Weights of a small transformer language model: width 160, 6.11M parameters.
Each number is 200 + 30 x the weight over the matrix's rms, rounded and kept within 0 to 999. Layers, rows and columns count from 0.

# layer 8 attention output (transposed), 128x160, rms 0.0988, rows 76-119, columns 0-79
223,194,261,150,221,206,171,179,219,188,232,228,221,201,206,197,140,210,178,185,200,147,216,220,215,207,191,215,200,198,213,207,196,192,190,189,185,175,173,249,197,208,203,227,253,213,206,188,191,166,220,202,228,203,199,198,222,222,197,196,161,183,187,195,208,219,201,180,220,208,201,194,238,176,186,190,207,228,207,194
178,206,182,186,177,203,203,209,176,195,181,185,240,204,216,228,228,157,192,219,207,229,150,175,178,175,220,199,201,206,219,187,202,153,196,211,182,205,212,219,202,244,187,181,175,200,223,175,191,191,182,240,203,197,202,240,197,223,154,181,232,233,223,239,231,199,205,213,196,186,202,189,227,232,231,176,182,164,236,176
205,169,174,210,171,216,177,211,200,201,174,224,188,173,198,192,214,235,231,198,186,197,200,189,210,201,200,213,187,243,231,233,207,192,164,177,210,161,236,213,217,215,198,199,206,212,194,201,201,212,160,210,217,171,212,178,200,195,198,198,220,169,242,250,246,182,171,179,180,197,201,196,201,233,244,194,181,222,218,187
138,206,162,236,189,189,167,212,219,167,225,170,164,182,186,219,212,215,212,201,191,183,206,232,270,191,198,219,233,186,178,220,214,240,158,184,198,207,212,175,211,203,228,236,170,172,223,228,207,162,186,201,224,189,200,239,210,197,200,220,211,188,207,206,223,198,201,206,170,166,203,203,230,186,194,168,206,198,214,213
226,200,179,195,214,217,206,150,196,183,219,182,190,213,213,224,196,255,162,176,175,190,245,220,190,188,190,181,177,167,181,185,221,222,253,209,243,216,185,192,211,200,195,236,229,145,248,239,160,207,187,201,165,178,200,182,164,158,208,229,227,202,190,199,161,246,147,205,171,166,211,173,203,186,215,213,205,169,200,197
182,180,199,205,201,185,200,214,178,197,229,244,175,214,209,202,188,215,185,192,197,229,192,156,214,212,181,193,192,181,208,223,212,191,171,216,229,187,196,217,201,233,177,209,181,216,227,238,195,200,197,176,184,195,220,160,212,235,192,184,202,192,248,204,236,210,215,222,202,193,215,200,184,196,218,223,215,222,207,164
197,207,222,208,196,197,166,218,223,210,173,164,251,199,210,207,164,192,173,161,195,183,239,174,207,212,192,212,155,181,220,166,184,249,229,147,208,231,219,198,212,196,237,128,178,179,206,179,218,219,197,216,188,199,144,183,206,164,227,196,219,196,241,195,186,210,172,183,183,222,182,202,234,197,220,164,192,197,226,180
224,210,208,188,238,178,215,177,159,209,193,274,215,193,256,184,153,197,171,181,204,216,211,181,198,168,217,217,170,193,193,192,190,204,248,223,150,221,200,237,220,245,187,185,201,242,211,180,214,185,217,197,199,225,232,142,184,220,153,175,148,181,190,188,217,227,204,195,181,200,187,221,199,217,213,235,182,187,196,177
233,208,215,185,224,179,216,176,239,210,198,220,193,188,203,176,158,218,206,204,222,166,195,201,240,175,183,188,217,210,197,245,203,241,272,191,186,188,170,220,197,203,210,223,201,239,164,184,192,218,218,199,210,194,179,183,198,169,173,193,182,191,206,194,267,180,175,214,228,176,194,210,167,198,179,231,185,211,174,184
201,178,184,183,183,219,224,209,162,237,164,190,242,197,202,205,203,194,163,237,207,228,215,195,193,211,204,212,257,228,180,196,200,211,192,221,182,187,178,186,188,189,167,189,207,208,174,178,221,233,237,226,198,245,242,230,232,183,195,211,202,218,205,183,189,170,195,222,235,191,180,209,186,214,213,190,189,221,197,188
216,179,177,199,175,227,200,218,206,171,204,201,176,187,196,173,241,211,209,191,191,226,214,218,204,193,223,237,166,232,209,242,219,189,230,220,184,194,215,210,205,234,197,177,220,200,192,189,229,175,220,219,174,217,214,183,207,165,253,205,195,188,220,194,190,176,187,196,210,209,202,206,191,211,193,216,210,142,187,191
200,216,145,187,196,208,222,185,228,223,179,203,189,193,164,200,212,220,193,223,157,206,211,164,209,238,210,213,217,227,197,237,225,193,192,182,193,187,216,220,194,188,195,220,158,184,169,204,202,203,171,244,213,236,191,229,210,208,156,180,239,198,244,174,170,201,170,208,200,183,186,220,174,235,198,150,214,209,216,196
191,197,186,199,180,194,214,252,250,195,214,174,222,240,188,244,213,185,214,180,194,234,180,182,205,206,177,222,245,239,161,212,208,246,140,191,191,207,210,199,204,201,229,218,203,228,189,218,211,201,166,241,188,251,194,195,203,171,225,147,264,213,209,245,197,200,209,196,186,230,191,208,223,205,191,204,217,152,231,189
212,211,228,222,217,211,167,179,196,177,212,231,184,177,180,202,169,206,198,255,235,199,163,215,210,216,194,159,208,215,192,265,247,228,139,188,167,188,201,171,235,167,165,244,226,218,205,206,198,199,211,173,219,185,233,147,244,224,166,228,174,221,180,239,186,192,200,252,209,167,222,222,186,171,210,218,167,211,198,187
229,207,180,191,174,192,228,194,238,202,187,218,241,168,210,218,193,201,201,177,220,197,194,185,210,180,226,189,236,202,177,208,198,169,267,190,185,188,181,219,192,189,218,189,201,215,213,221,212,203,208,217,184,187,190,208,181,216,195,178,194,200,175,182,175,225,177,186,190,194,163,204,212,223,222,201,147,194,203,192
199,200,201,223,162,173,177,221,189,199,212,165,194,229,194,227,235,203,225,213,169,226,147,165,187,178,226,217,217,217,185,220,196,193,201,209,198,168,219,201,212,205,191,199,191,222,193,206,194,228,141,199,168,208,214,175,195,187,195,218,193,220,201,225,232,222,176,182,236,197,209,201,187,223,211,197,187,194,233,178
185,190,194,174,196,215,184,194,226,174,238,189,194,178,212,184,193,182,227,185,213,219,206,196,194,201,221,219,223,168,188,207,186,208,279,182,219,215,196,177,197,194,226,179,192,217,185,186,201,197,211,184,209,180,189,177,184,226,198,229,188,206,274,202,170,194,179,199,192,179,198,204,183,217,218,195,192,206,191,175
186,184,190,195,198,184,203,176,218,209,202,186,185,183,175,177,215,196,184,206,211,148,207,226,181,191,207,186,227,169,225,150,243,151,189,199,218,210,212,237,179,197,192,200,174,210,200,174,220,166,207,203,222,222,176,227,164,215,228,233,191,213,201,198,166,196,213,190,167,220,184,191,185,225,203,188,175,184,226,205
240,215,214,206,192,226,225,202,176,215,183,172,210,214,210,155,213,193,218,237,211,205,190,178,187,200,192,192,199,195,180,207,207,191,134,224,192,204,181,208,217,196,180,216,194,199,195,219,213,231,155,202,209,217,176,214,193,191,195,185,206,217,204,192,206,196,168,187,222,196,185,213,180,232,163,207,212,174,208,218
230,237,192,196,188,202,175,203,191,193,200,181,200,205,224,210,194,180,221,185,188,193,219,226,173,143,201,191,170,211,171,187,194,158,249,203,211,217,210,204,185,198,153,213,178,217,209,225,197,194,177,185,216,189,186,251,216,256,213,204,156,225,201,229,217,211,218,183,199,183,208,150,182,226,214,215,147,197,171,220
192,186,226,193,229,213,225,213,245,177,221,243,162,186,165,209,230,215,190,191,197,213,181,250,206,179,227,232,244,207,203,210,219,164,104,222,224,211,178,244,174,224,197,231,235,177,230,216,212,191,208,231,176,201,202,153,222,181,228,219,178,207,178,225,221,202,228,171,211,217,192,188,209,181,164,156,214,222,238,183
203,198,209,193,230,188,190,190,214,166,218,182,165,195,193,183,202,223,198,161,226,201,165,206,223,177,235,211,213,228,223,201,223,196,70,174,233,184,165,175,204,192,167,248,238,200,189,214,261,194,206,177,211,177,195,237,203,198,223,197,186,194,185,197,200,184,207,169,185,202,208,214,160,189,184,220,197,195,196,228
196,191,160,210,209,200,208,197,211,208,200,197,175,242,181,201,177,215,209,205,199,209,169,219,247,243,172,212,167,213,182,187,234,192,208,205,216,183,170,198,193,207,187,230,212,208,198,186,163,178,199,193,163,186,184,213,220,196,188,206,191,210,215,190,202,197,216,198,200,224,192,167,213,176,207,232,214,203,208,176
201,205,215,208,207,194,181,184,206,174,182,140,205,195,212,206,182,213,203,176,212,151,199,219,217,208,212,212,201,195,185,180,223,163,216,191,198,179,216,220,180,209,171,142,214,180,199,206,175,190,215,191,207,164,214,154,228,212,173,222,196,225,203,236,128,214,218,227,199,200,217,178,206,200,189,200,234,188,212,177
216,250,225,222,229,173,208,191,180,221,127,211,217,223,218,176,179,199,179,190,226,150,183,216,195,229,201,220,170,201,224,185,182,170,194,193,181,219,187,224,193,223,200,155,235,210,233,172,197,194,235,188,226,197,218,192,190,200,175,215,157,177,156,225,197,202,243,186,204,223,193,211,215,185,194,227,201,203,221,174
189,171,191,197,215,227,203,177,208,191,187,197,191,223,175,207,203,180,185,190,202,211,252,249,193,196,168,209,170,189,180,202,194,231,179,206,195,216,188,172,196,190,194,212,195,196,225,240,186,189,196,225,227,198,212,183,211,182,197,218,203,202,196,239,214,189,177,176,213,224,219,198,195,205,206,216,176,200,190,218
222,175,223,190,220,233,186,184,149,215,220,220,157,189,204,182,217,212,221,182,185,217,173,159,129,198,213,168,199,233,205,219,192,164,239,192,208,211,217,199,215,219,215,192,214,188,203,201,185,206,251,196,157,221,163,190,207,184,221,149,204,178,223,188,173,203,193,196,203,201,173,214,206,193,192,174,213,180,236,174
227,197,203,180,203,219,230,171,207,197,172,161,207,219,209,200,208,180,206,216,217,198,194,203,198,210,176,201,224,192,184,208,180,224,250,207,168,227,199,205,183,200,188,148,184,175,169,183,163,219,196,207,210,240,193,244,194,200,244,195,216,209,204,191,170,196,223,204,213,182,205,223,182,189,235,194,231,198,201,214
175,200,209,190,205,187,189,161,220,183,177,188,156,189,236,214,226,212,193,195,183,204,217,230,172,201,201,210,204,211,177,166,190,258,210,205,233,212,198,204,201,233,253,200,193,192,256,236,174,188,181,171,209,180,192,190,165,207,179,226,193,182,191,211,148,216,207,224,197,178,228,205,216,222,196,208,208,211,235,149
203,217,202,194,162,163,169,198,201,217,174,216,238,187,208,192,179,199,212,211,192,213,184,189,201,208,212,154,173,201,223,231,205,170,227,206,234,221,228,164,187,208,190,184,207,218,224,216,181,188,195,214,170,217,204,189,215,181,224,194,194,235,235,211,223,220,194,195,187,222,202,193,196,176,207,225,215,181,233,194
168,232,185,241,194,232,252,192,173,215,223,172,194,223,224,260,205,192,208,197,235,193,158,172,203,204,187,238,182,230,202,207,209,178,155,191,198,160,174,209,198,233,224,211,245,182,210,191,182,199,243,222,195,199,228,202,191,195,195,202,223,193,177,206,174,184,213,172,164,225,176,167,254,175,225,213,201,203,180,196
182,228,208,205,197,230,204,175,210,217,192,189,203,186,212,164,243,171,208,200,183,199,195,198,201,173,204,186,198,180,235,222,206,184,201,174,188,176,215,210,152,224,215,192,190,186,173,197,184,204,210,221,205,191,179,192,223,228,201,159,246,188,170,228,217,225,185,198,234,181,210,231,204,196,234,171,219,201,184,174
181,213,247,209,194,157,189,223,203,200,219,228,224,200,190,215,194,183,208,191,241,204,224,197,180,210,209,234,212,215,204,183,174,199,185,174,201,178,214,223,154,205,214,184,204,189,204,197,167,204,213,194,208,172,206,176,185,186,204,208,188,265,192,207,172,244,193,242,220,227,196,215,216,187,221,154,223,221,204,215
215,220,159,163,177,202,238,193,168,234,174,197,200,205,200,218,205,230,162,141,181,174,185,200,217,207,183,214,186,212,172,182,205,177,211,164,192,228,211,189,164,212,209,185,229,224,236,184,191,196,185,189,152,242,197,164,161,231,182,179,245,147,203,197,207,218,228,189,211,192,150,167,169,206,193,206,194,208,210,178
185,211,226,207,175,198,187,206,235,212,202,219,198,155,216,226,183,173,204,208,161,202,196,229,210,169,155,206,192,210,226,192,170,221,236,180,182,197,196,204,214,201,216,233,150,197,195,221,175,193,210,185,220,206,218,220,213,231,191,223,207,179,210,195,182,248,208,193,184,205,200,200,213,229,146,195,170,196,199,221
238,193,147,154,178,191,187,151,210,184,165,226,216,212,142,183,167,184,226,186,246,168,181,184,179,175,196,143,218,161,201,224,160,172,210,209,169,174,204,212,244,213,203,249,181,253,200,202,183,207,233,187,236,227,187,190,203,182,169,240,180,190,198,209,211,184,231,225,194,169,200,174,199,224,180,204,162,222,207,170
228,221,204,189,200,227,241,187,232,204,178,199,173,204,214,213,174,209,186,207,185,224,202,179,211,229,218,190,202,207,179,181,222,227,135,166,217,195,180,165,264,191,219,212,188,225,190,193,209,228,205,210,194,186,212,228,200,196,204,175,178,201,201,193,183,152,180,191,241,227,215,166,220,155,205,171,196,184,239,203
203,185,186,179,151,237,218,222,194,205,187,195,185,173,195,219,229,182,191,230,210,162,217,208,217,184,168,199,206,209,212,199,174,200,121,219,167,192,177,205,208,181,220,158,204,223,190,166,192,238,168,189,206,197,185,207,209,162,215,194,236,211,237,174,202,230,219,178,206,222,205,187,230,231,225,241,206,188,184,172
207,196,181,191,251,198,186,184,219,168,261,214,211,200,223,175,197,228,204,187,213,209,184,218,192,190,200,230,199,186,165,175,241,199,257,199,163,201,202,221,202,233,192,200,187,204,183,169,198,158,197,204,169,206,227,173,205,243,178,191,174,171,193,181,208,218,235,247,202,199,171,163,208,186,216,168,223,218,203,201
170,224,163,214,185,187,145,187,171,205,178,170,213,191,222,239,197,204,161,194,209,191,215,187,200,179,193,188,208,215,197,189,221,189,256,187,225,186,203,208,196,188,181,180,155,179,233,167,171,222,213,194,219,205,168,211,165,209,213,227,224,252,244,212,190,200,164,162,185,205,181,205,197,217,224,194,205,153,201,163
192,203,177,224,185,211,214,198,188,203,224,203,194,206,234,211,193,220,171,212,199,210,202,185,185,208,171,201,197,221,222,230,202,142,225,200,216,205,207,222,208,190,190,258,228,202,226,185,199,188,181,199,209,167,195,228,234,178,203,212,201,200,209,209,183,166,195,182,199,212,191,203,201,184,183,223,174,160,202,180
226,184,222,180,214,227,201,199,212,224,178,132,240,190,217,198,176,181,215,186,196,202,190,186,197,190,218,232,202,195,257,208,226,177,207,209,207,176,183,220,196,199,187,175,196,178,210,189,177,154,218,221,227,200,185,191,201,182,199,194,219,214,186,212,217,186,203,192,205,211,193,200,196,202,219,196,190,202,222,186
206,140,225,194,197,201,234,202,227,215,213,188,178,218,223,202,187,197,198,214,205,189,181,200,212,169,202,194,215,169,191,211,211,195,168,214,199,234,214,183,216,191,163,165,188,204,197,233,203,167,199,199,221,211,183,239,220,197,219,194,230,203,186,181,144,187,164,167,215,194,214,204,181,191,194,156,191,225,183,224
193,208,201,187,200,187,200,205,189,217,185,226,210,230,189,213,241,189,199,200,206,195,237,189,190,214,190,192,189,228,152,178,174,221,249,237,218,207,176,190,231,178,222,218,185,208,202,152,205,200,178,213,211,228,237,153,170,212,135,179,200,223,194,195,235,196,215,192,220,203,202,207,173,180,228,205,169,188,195,204
# layer 8 attention value, 128x160, rms 0.0916, rows 77-120, columns 0-79
230,217,212,182,201,185,175,219,216,186,220,213,214,187,193,191,172,178,231,182,238,211,208,224,192,223,167,231,208,174,207,196,247,176,228,191,220,186,199,191,230,118,205,196,180,191,165,193,167,219,213,189,201,215,174,210,188,211,210,178,185,210,225,173,237,221,182,201,202,187,209,199,204,190,185,218,245,158,173,160
195,207,203,211,183,209,220,213,209,208,244,215,211,177,203,199,185,170,160,185,183,187,181,206,199,202,191,170,229,184,213,195,218,208,233,216,176,215,188,226,210,198,225,179,232,194,203,214,200,201,196,268,160,221,185,168,239,202,195,189,194,223,170,184,155,203,188,213,231,220,203,168,204,180,161,194,207,173,188,206
216,201,164,213,252,223,212,196,222,242,202,188,177,207,202,223,190,196,207,225,146,176,201,198,230,170,171,195,186,216,204,190,212,238,202,202,213,193,194,181,201,168,224,217,180,206,178,221,215,209,160,225,182,189,206,183,168,194,170,224,191,158,170,187,130,176,170,249,216,224,192,152,207,178,181,189,182,182,142,199
203,223,182,248,225,157,209,226,194,219,185,218,160,218,162,164,183,239,220,191,219,205,212,192,214,180,201,227,137,204,197,211,198,215,196,221,195,211,192,218,196,219,181,190,180,204,209,198,167,194,159,239,169,211,182,261,171,218,207,226,170,184,212,187,185,218,141,222,230,177,156,239,190,207,207,210,220,206,226,220
197,240,250,154,214,186,221,179,163,171,181,182,247,197,212,179,182,187,202,209,238,168,193,184,181,201,210,210,269,262,188,184,167,180,202,216,155,202,187,198,180,207,226,185,221,196,198,196,178,183,251,208,177,238,198,175,216,205,185,224,214,188,191,187,186,205,201,201,215,203,166,137,212,214,176,179,209,175,224,212
208,242,172,209,209,198,201,206,182,269,226,203,148,225,200,176,219,212,186,209,190,212,237,186,202,192,196,198,180,213,202,229,197,190,235,242,159,209,196,209,240,172,210,215,187,174,190,199,179,207,197,217,185,232,247,204,168,216,173,199,181,210,198,200,195,234,168,215,187,142,192,200,179,181,211,206,225,192,204,202
194,223,206,188,155,202,214,216,242,246,185,192,230,176,183,153,255,176,189,214,271,170,194,207,152,215,214,185,198,168,197,215,210,183,199,178,211,231,195,216,172,195,223,240,183,196,188,152,203,203,216,173,151,189,208,176,214,201,240,229,193,174,233,209,215,193,231,196,186,187,183,219,188,183,191,213,229,183,226,195
208,158,240,170,159,215,226,201,205,221,174,185,179,190,244,215,234,180,232,239,183,221,157,196,194,168,241,183,215,174,190,205,164,249,161,199,210,215,210,173,188,205,239,229,234,185,182,210,220,176,171,197,179,197,225,190,199,237,178,227,183,185,148,215,171,169,208,221,130,215,202,208,203,203,208,185,160,210,201,223
217,128,225,181,140,202,203,206,262,198,227,204,185,211,214,207,234,190,235,180,167,167,186,186,210,229,183,180,222,174,195,217,213,228,163,190,189,197,234,167,181,225,200,189,218,210,200,215,233,209,219,192,228,213,178,147,197,195,202,174,247,170,178,210,168,232,243,176,200,218,224,169,168,176,183,225,225,183,170,226
203,194,210,228,218,161,225,159,180,212,164,214,219,210,168,216,206,158,197,219,169,196,198,203,214,226,183,189,249,178,179,171,167,220,191,189,207,198,193,178,241,194,195,213,181,194,234,193,188,246,149,177,191,189,177,196,230,187,181,215,224,173,192,205,212,200,229,191,162,212,216,222,200,201,158,177,200,209,217,196
173,181,231,217,182,198,199,232,193,200,237,197,198,202,231,194,206,164,195,192,158,190,168,237,195,212,178,198,214,193,186,219,212,222,205,185,222,197,216,217,197,226,197,173,194,190,192,215,235,174,199,200,209,207,178,165,191,179,228,201,261,213,166,214,167,186,202,186,219,242,228,187,206,185,192,223,225,179,143,165
211,190,180,228,171,200,202,197,211,228,205,165,183,188,172,130,206,171,173,236,172,199,204,183,232,255,195,211,206,170,203,204,192,239,178,202,203,178,224,181,201,196,209,210,163,207,153,199,226,219,225,193,196,245,205,205,149,199,186,164,198,194,193,189,195,166,199,183,247,262,194,185,202,185,167,220,247,232,168,190
210,174,217,207,185,236,225,215,202,158,191,169,197,198,232,218,223,189,224,191,196,197,228,210,190,186,212,255,249,202,211,156,206,214,177,217,189,189,179,256,197,248,236,175,233,185,208,199,211,191,178,202,162,182,186,208,197,220,203,227,168,140,178,199,223,127,193,182,220,204,192,212,214,187,189,206,149,227,213,249
249,200,221,219,224,193,206,200,178,224,215,211,171,216,209,196,173,262,194,230,202,205,214,216,183,213,202,183,152,170,198,212,226,165,203,215,193,211,184,215,202,207,185,198,197,197,177,221,160,217,189,162,190,226,202,177,182,218,216,233,199,189,229,191,221,148,211,221,211,189,208,220,183,174,203,204,194,190,198,227
222,215,210,189,241,206,213,183,211,198,204,181,201,184,163,174,182,205,265,201,191,188,216,158,203,240,168,210,253,165,196,185,209,207,192,194,175,205,191,164,190,174,240,197,163,187,189,209,221,185,252,253,214,181,224,217,175,226,216,204,214,195,212,188,164,163,150,234,200,228,204,198,235,201,199,226,185,175,175,199
207,222,176,196,220,202,201,197,192,228,181,230,177,236,213,235,194,214,183,218,208,203,186,202,199,185,186,217,128,225,189,165,210,185,193,205,211,210,197,215,196,224,214,218,177,194,235,197,181,214,183,174,234,175,190,162,220,188,200,166,220,206,158,200,225,216,205,181,195,156,191,217,207,225,211,194,202,177,229,201
221,237,191,222,194,193,184,227,182,213,183,227,239,190,209,225,166,209,157,171,188,254,198,219,181,171,202,176,171,195,202,227,177,195,194,156,230,185,201,147,187,182,151,173,202,166,209,208,207,229,213,183,199,146,204,204,196,189,219,169,213,199,181,211,164,193,202,184,212,194,180,220,167,199,172,199,187,198,201,157
219,232,207,169,180,193,215,175,190,210,214,223,200,178,197,187,189,191,198,167,218,230,191,219,243,210,189,206,237,221,185,236,142,207,193,165,211,207,212,215,195,173,208,185,203,173,147,231,190,180,246,175,217,199,196,220,184,188,222,206,190,168,213,195,191,219,164,212,183,243,185,190,216,189,181,169,176,248,204,187
192,206,192,207,187,260,184,249,192,200,214,211,207,205,175,219,181,235,158,190,226,198,200,232,206,237,195,174,172,195,210,191,182,159,206,129,197,201,204,212,197,189,199,196,152,184,167,182,185,193,189,204,213,206,189,176,209,164,212,204,230,215,275,211,211,259,191,202,230,176,193,211,207,201,189,199,237,176,229,199
196,190,189,218,201,174,202,180,232,197,175,150,216,218,192,192,213,168,207,211,187,222,207,150,218,168,188,175,209,230,209,211,218,216,192,167,213,189,204,180,202,225,201,187,210,231,196,181,216,214,215,212,179,224,190,196,218,195,199,225,246,199,173,210,204,166,172,205,238,249,195,272,190,184,188,243,162,211,178,203
192,175,200,216,201,239,190,154,201,216,217,156,229,183,210,252,199,182,236,226,190,201,217,185,242,168,197,196,193,199,176,210,165,234,184,193,192,193,210,201,199,225,190,185,210,198,171,231,222,181,195,205,225,165,209,190,200,179,204,198,211,219,184,201,201,153,181,230,200,246,202,195,221,180,191,168,147,208,195,227
204,191,213,209,197,179,177,186,160,179,190,205,184,190,202,172,193,210,153,220,206,210,181,222,148,168,195,209,208,220,186,215,179,175,195,166,232,184,194,199,209,216,212,196,223,199,203,203,209,218,173,241,230,234,202,186,245,201,198,147,212,202,192,223,216,225,206,219,215,179,185,231,210,214,184,153,206,212,209,188
223,256,196,243,245,154,184,198,146,186,212,248,175,192,215,209,196,233,152,169,213,216,223,210,170,218,174,207,207,229,227,196,225,176,233,194,182,160,181,215,238,199,171,206,192,194,232,200,157,155,166,223,136,169,180,217,210,182,222,159,195,187,238,179,234,202,215,149,230,184,180,250,188,247,205,224,173,214,198,214
199,137,188,192,196,192,233,199,190,228,205,205,211,159,190,213,203,188,131,191,199,200,225,220,142,212,208,163,195,183,202,227,165,156,223,188,196,161,218,216,205,202,202,207,225,245,199,183,188,166,185,181,148,180,246,199,231,196,211,189,151,196,269,181,233,212,222,199,172,171,191,209,175,190,185,206,160,210,201,183
190,148,174,217,207,236,213,215,201,207,215,187,185,211,168,199,208,170,212,197,172,215,166,191,213,210,223,243,224,191,202,200,214,209,222,211,184,182,231,256,227,222,207,204,171,218,167,174,204,201,160,200,255,166,196,228,154,208,203,185,238,202,197,221,165,172,184,204,162,182,176,244,205,155,158,193,206,198,212,220
206,221,215,221,221,172,197,199,195,217,209,203,227,222,172,160,201,166,223,194,231,196,222,185,225,203,178,205,217,189,168,197,186,189,201,183,194,202,172,188,149,217,210,188,175,194,249,184,202,162,214,213,183,183,175,172,204,226,196,255,145,233,151,202,228,171,216,164,220,177,215,215,205,224,194,198,221,183,183,220
233,186,202,208,211,183,180,183,231,208,221,190,172,211,169,186,197,187,212,168,181,179,188,185,181,205,209,232,164,158,188,209,176,192,187,199,194,217,228,207,159,224,190,232,191,217,210,210,207,189,203,199,239,191,215,234,154,205,175,204,230,215,169,194,222,219,223,172,191,141,192,222,180,203,219,213,195,203,215,198
179,205,185,183,246,196,207,253,198,180,179,192,196,218,198,215,141,206,205,187,180,167,211,200,193,205,190,237,171,194,207,185,229,201,215,194,195,228,230,250,212,174,209,214,218,209,217,227,157,190,195,237,176,170,208,174,203,195,202,208,176,177,240,162,193,208,163,210,199,173,196,210,179,192,232,205,164,209,217,234
191,202,184,224,195,221,229,217,165,164,205,224,178,199,166,168,197,219,208,215,211,227,221,181,193,226,182,205,248,196,196,190,191,189,184,187,177,188,172,176,225,181,208,186,162,194,202,178,193,224,189,145,168,199,179,213,216,222,201,213,175,179,206,209,185,246,195,182,239,195,199,183,197,207,169,197,207,198,164,185
217,184,193,216,222,183,141,183,233,227,211,187,186,178,211,172,220,169,192,190,199,226,251,185,210,187,204,196,197,208,174,176,198,174,213,193,215,218,211,228,213,225,164,194,172,236,197,218,215,169,162,221,192,198,185,177,227,206,186,167,174,212,262,211,232,189,201,204,260,213,196,201,171,209,176,216,247,203,184,198
241,216,210,171,218,188,189,219,211,237,203,206,201,181,204,188,174,213,237,194,215,227,191,221,192,219,216,214,194,185,172,182,214,206,217,167,241,201,222,222,188,144,199,180,223,207,187,218,226,209,199,187,209,214,186,217,234,220,195,216,189,201,217,213,245,228,177,181,171,221,215,202,195,212,204,194,204,195,167,181
216,217,164,204,248,154,208,171,245,190,188,173,201,219,250,145,186,233,198,178,230,195,215,176,186,214,179,214,182,183,206,197,223,159,203,241,201,220,214,238,210,183,198,181,176,184,240,225,180,187,222,172,182,189,212,236,169,186,179,207,244,217,250,186,227,194,187,140,195,192,205,210,195,175,187,216,172,223,235,189
182,199,224,181,208,204,191,175,192,203,246,217,171,211,226,188,210,208,157,206,191,224,198,199,168,161,180,223,196,181,173,225,161,187,230,184,186,201,176,199,180,240,214,243,189,211,167,183,197,192,229,231,159,194,216,200,230,213,174,205,165,217,164,206,174,196,245,214,208,203,215,228,190,195,213,223,234,189,187,198
172,238,164,189,212,228,202,258,181,180,160,189,211,193,204,208,171,220,211,237,174,216,206,201,178,227,238,140,170,183,208,210,246,231,185,212,237,213,218,213,179,175,216,204,173,162,175,211,225,197,185,221,189,156,203,218,153,199,178,203,184,194,236,224,185,182,186,205,221,171,193,185,214,195,209,209,234,185,214,195
216,223,248,186,183,237,250,253,205,225,199,203,222,205,235,235,209,165,200,226,239,224,165,221,162,181,198,196,183,210,167,203,197,216,223,170,183,201,226,207,143,179,204,194,202,194,187,197,261,161,205,185,199,151,228,217,180,227,207,152,192,227,200,203,216,179,196,173,216,162,206,159,206,211,250,148,245,144,206,217
178,173,194,189,157,230,172,167,210,179,222,188,165,195,203,236,235,170,245,202,131,181,176,200,218,181,184,228,187,225,158,238,192,213,197,181,208,213,196,194,186,221,244,189,237,204,180,200,233,211,163,184,220,193,221,149,212,205,214,166,213,215,176,226,187,209,176,197,209,182,191,227,167,201,189,246,183,213,185,222
201,236,211,189,157,172,206,232,190,238,200,197,229,169,225,164,201,219,229,159,188,205,173,170,222,205,201,203,223,198,193,208,165,219,232,220,185,202,203,217,218,211,182,210,201,172,163,253,192,225,253,226,190,210,203,183,216,243,160,163,224,213,185,196,169,182,211,225,211,187,194,190,181,219,186,211,229,196,170,206
196,220,252,206,187,174,206,162,175,168,167,211,184,204,200,211,217,195,144,224,208,191,209,194,180,156,200,216,181,210,253,200,182,169,181,202,220,213,170,219,196,227,182,216,213,208,227,174,208,225,168,206,157,178,183,182,186,193,200,209,225,197,209,192,213,173,187,211,207,194,210,270,177,241,205,233,207,180,216,178
197,267,217,248,209,198,202,239,185,226,243,231,177,183,176,172,213,241,222,136,234,198,209,191,194,207,161,209,196,214,195,164,198,156,227,191,207,184,162,174,192,185,184,180,162,173,211,221,206,197,192,248,174,198,185,196,217,198,214,196,204,175,215,206,168,215,201,202,185,151,205,185,226,207,205,183,198,183,175,191
177,217,201,182,209,143,188,206,148,193,189,236,228,185,192,178,182,191,209,174,241,193,206,244,203,176,210,195,206,206,204,166,226,178,214,167,196,181,165,185,211,201,147,179,192,183,178,186,184,208,221,182,179,168,177,182,209,190,204,164,163,183,235,193,222,219,203,210,204,242,196,175,203,238,162,155,204,168,189,214
229,220,157,193,196,195,192,201,193,194,188,265,169,199,197,234,198,171,184,210,228,218,186,225,196,200,181,157,172,221,184,222,211,205,199,199,224,177,205,175,208,144,198,192,207,243,213,231,211,211,211,204,183,214,174,185,243,186,195,184,171,203,221,209,203,237,187,190,216,232,203,201,198,213,193,217,241,184,178,206
213,205,162,230,229,214,180,202,236,171,220,169,195,232,175,242,187,193,237,203,164,253,213,216,213,227,214,209,157,194,218,224,228,206,181,188,194,166,205,189,215,215,206,225,152,186,198,206,236,246,192,212,228,241,212,196,197,215,243,185,194,233,150,210,203,179,213,208,207,191,187,192,197,180,206,195,190,230,183,175
160,208,223,163,187,234,233,196,232,235,214,173,184,212,200,181,230,189,217,215,163,223,178,193,182,205,193,238,230,176,206,228,175,217,203,188,168,217,202,218,154,236,210,206,207,207,182,203,207,212,188,190,187,181,193,213,173,185,209,211,222,193,209,170,176,174,194,225,160,194,178,186,196,225,157,267,181,198,208,194
192,152,210,210,186,225,226,174,191,218,188,185,178,186,261,170,231,203,226,174,218,195,200,149,216,198,216,173,226,190,197,201,202,220,207,189,215,210,200,212,195,197,205,179,240,175,198,218,196,184,221,193,178,206,158,151,235,208,193,222,185,200,215,182,196,180,188,196,215,237,176,194,203,192,178,200,179,188,183,229